Each number is 128 + 24 x the weight over its row's rms, rounded and kept within 0 to 255. Layers, rows and columns count from 0. Numbers have three digits each. The size before them is the row's rms in percent of the matrix's.

# layer 7 MLP up, 640x160, rms 0.182, rows 559-639, columns 120-159
046:115126133116126129140139132118167131122161125113131131144085121120168079148130175134132135096178116160119122138135142123
119:096093136142133138117154086100155111097131152088146106103114141138110090089127119119105112091172126151160139137097071139
127:132054084131156115092158150145165101089133143154067129155126126132091125091106112115196147147131123079101126102127128130
124:083100162118136121147106127130129123107105057119150130153119167116132140112128166146139177128173133148145118117131135111
009:136164124139175117133151129090102082118115161147084151120110113145133087154090143122119151121067142122083095122140104136
093:132148107135126140103147168149158131156084108114145115108146119110164125094108151111135145137134117185117108122083155143
009:123122129115104147144163134088109144143165134148071121143158123139176134140119112121127083113121112143140124130133161121
007:122157126159147109129119115115154137118159157158149151120160127183111137130133169116125098150169177106112111124065162149
130:154137136130090122125095149114091116146058108127170152137159158164131139139120117162185100157144160135123133130124134152
028:124169103141126138110141121147150119124128119099135124154158108094152187099137119144107133174114082094111140129124096155
096:128107136106119151140151117153133159167080122168133119139104104114107110119142076115145126083116117155095122135108135159
114:148117142101148120106105100149156123151077159157152155104119119144133133161128126151155139102129166136116142115078133117
131:149115160098110099126134110123134121153123195120131134170107098148161124124092130107143145119100097125114107107113120127
128:103120164103140144147100144098111110083125105135135134200125108140169126153123128149144136149139157099167119127117111131
125:119148109141113128144180121127168173177122132143128127109158152137116130100134103133163181119144122107121145118131068151
136:095118127138126104163135116136166162128133110130134081125131115113096154122113113129138124144155084153120142128113095138
089:142122178139149169122093144111157131111149122164141119129111137071108125117104143154120138106118133111174128133120120143
021:124140149115114126141133125157104131141129112131140108118131150116117154111117107130110112104142121157131107109116115110
089:121116106133126155154130103135134139118148119141155117145151107101130149142135096077119140136130128115116176095092106131
107:129148127108105105107171125159156135113134105139125142160116102141124136125151136141112146167130163135099175156123149118
027:123153137118135147120133145101147121080089091135140134128129108135111121123130134153137172076130139128183141139075175172
134:124131128101099145140138171132108097107116111136156166107121130087137138098083162091139073085079117131187079117112132132
116:110134119126159147112161094127109121140118103105091137132135125096128106153104109171128132126153166136132164133155131133
017:134140169117112126166149136128073129166086128121160123172113132130098186118125117136104099111137145114122148145147132131
116:100132180157169097112140111144144094123126139121142100118128097111076119166156116116138119107098122153110139114144094157
121:117125105167109126081157127129087114184115159115156064090079116149093129129109164119109142082136114138166120165098089102
113:181136126119091101158150101118117197136118119136168106153137164136131157147108149155118163148129104137117128129131112183
017:147124154166142109140119172143118139135135143110072144119109151114094098129135138120123171085139161105179108113100117138
091:124134095072125122070086144135175149109180118118111098150141145130181099136108097128127102114096143112138140169125138127
115:159129119097142109126111149131049107135149103145094109131106115143135131121117139129092124145111132148186116114171079107
114:168126126148160146135120131149070147135107162148128112135117150124136129107168178144148080126135116127106125063140074149
117:111088093121115152114119184110123122136121120111145112125101165121135109124122137118155139171099103141100129129070100081
125:157120143090132185143169177142129117103188086142122087145109111146161100110111116081124095128161108139149106110166119100
079:102141159124152094160155139124113111153110141147127107122135126106092127106100127159153135103103132042153162102150138115
016:127136135136184144161128119145104144186139135136133105092129151077148121104152078138163147143125175116106111158127135131
082:126162117124136126145135159128127120137091115106140117134117103143094141164131130136127104098147134141136129144121105098
083:104149111131140102075147121104131159153107128102162173088116106139150135160126137131130060103101116137104144151166113121
111:123123091117169125146127137123186128147125088082099097139130142137106120117119099118098118136148102126121148112143098075
105:160145109098131134099113161137131167167127114178126113104103143123110154128133102136131147202107123100165136112123119134
099:101106146150146143114118142113119133131120111151112121119134164164158147157128157115171114130117096132138167129070131142
008:158152096138152140136134139105119122121140123156179147117094124141145122139101130110095150174147091150143115121122155133
012:145144123112145091148119136104168123101120094151106130153142096140104125095127085147124134149152133135157157158106106121
125:100108161101084119137078126158136107124180131123149156111151104152122076156137134146146110098122183116138111154117073159
113:135133127101118146091126123160120102158158110163171122160135118144140106128128203124129140126127118196103157104123133112
133:128121131130101163111099167180171148133087126129161148125148100120095123092092120140141174121125124104109148103112130136
057:175131126113135146141124116137141162147128147134127090122142087106185122157137099125134107150110147087134165127142160158
099:151107131146120145096086130142147122110124171102115111102125126123128127152163144109162126125162122144126088110129143035
006:132104121114124142128111168161169160126077131150117131127144129109106134148143152142147107142127134124112113069110166135
093:149096132114109148103108123119150110098088115169093112118106161152128159156124100151157134143153107151085109066130123130
123:101119097173147142120155118109145134116117145142099112138091123150143150126144130121120094128099120156129123154114105123
080:169120148168130161116173163113191120143098153131140127137161156134142174168106117125137116156116107160102158154095118113
122:118137156119155114116104110114132112137081118155144118130116146120108158140142099142126123134135123147132134145127116166
112:147111166140133176155120116097133147141127125122149147149117158130138123086137121124107091103158102162120098096109134125
010:143166106119138129106146143165133097180159129074145126158136069120153132120101142149104152129158155146128121162139116072
114:128144121152101159151124130137124114153111113116100098150120132110118124137133176105116094105097110108171111137137144124
091:148130141154103063126096122134126094123097143180140109174123124143084106124126118153136088112082129099098094102130116137
015:112203128126051114148128163165158109162134088140140122154121122118190133094136098114125117152168106100131106108106108106
114:105132103111163133145162152108141118128166178119175088137156117089101104134103113122153171107108084166099130153137115100
085:146110122152143137125153149135169123122127155071126083146170096144162132136154168125153103109142117139099168103093104136
133:126118137132132158114120154164119185147136111127120131149087106120126110121158127141090121138118108120145155125147087164
129:108098091125135140130121100100099168147126138149145158139142107129132165113142132081122103138166139118141189130143134108
124:102103107159141155111176122181136108125134139147162136111131118150132121176168112161152110119161121170129077135128141158
125:118055127130162100120102153156096160127142135156166140121151131125170138073113132146125120174102102089146102132112150150
030:155175124128128129088087157132148136125147122150111161141134110124121117147095132154143136144108129134150136109142091083
009:185135123164101126104128162132095151138126133122138088174099085108149114130175143138109172089114178140117085152121116106
127:154150133085123154104098140154148142170115096098123083104130154143128111132117136111156122112109088141107111136125126112
103:136129138126125180149132130095165088124089154151104141133127108114114165158101121077154153144135117110137131129147147109
096:136128139107093130126098136139081114122150125104122144089131120124096137124174187155182122131137071087138124176128130097
102:086131146141135119115152113145132138124125144136137133105125126121092125096148115104146132098119165173100132154131151187
115:147162109078126105113141120148133098137125133117132137135110110127132096054092093072174159104131140121180140114096118120
123:097101101150135138113092091134138147146167125129097126123125152121110109115105171135111137099108098152085165135112126132
077:146102125089080150124125142122162095104121165133106136098119124133124118121176144139137113102126114134159090138137144155
128:090136110134136121152099182115123141124103151126144122134091132170155138149143144067110133083131111180105128118151105125
104:151138087114166134146127127135131140160103108111137114118147116103139092122162116161134119166160141119119124144107092108
105:125103117101126164106196139158109129133111118138147143148128117155118151084148147104116123147142161130123136117120139102
123:160115119142115178130087100149128103150122163153109105118121173134118125157094101124134141163141087118106141133180172138
077:150132144191146134101135155147105112165148113130149163127116101120122110133154164153116114125105128143146094195156124153
040:199131130133149083132135125146128107121145099102134144085168135134155121132168119096161121099127132146110128156129137131
127:141148182120111131115126172137111143139159152136156085118092124153120142140110114124152132131115129132122139188121104125
072:111112118150135126129123083127111129173134121136157136132148088130150078140104129190120121141142126125134125114110104156
023:119132140146113137093136131123178114097104126123149138123132141104158155091108148155123098134142159117132157108093165148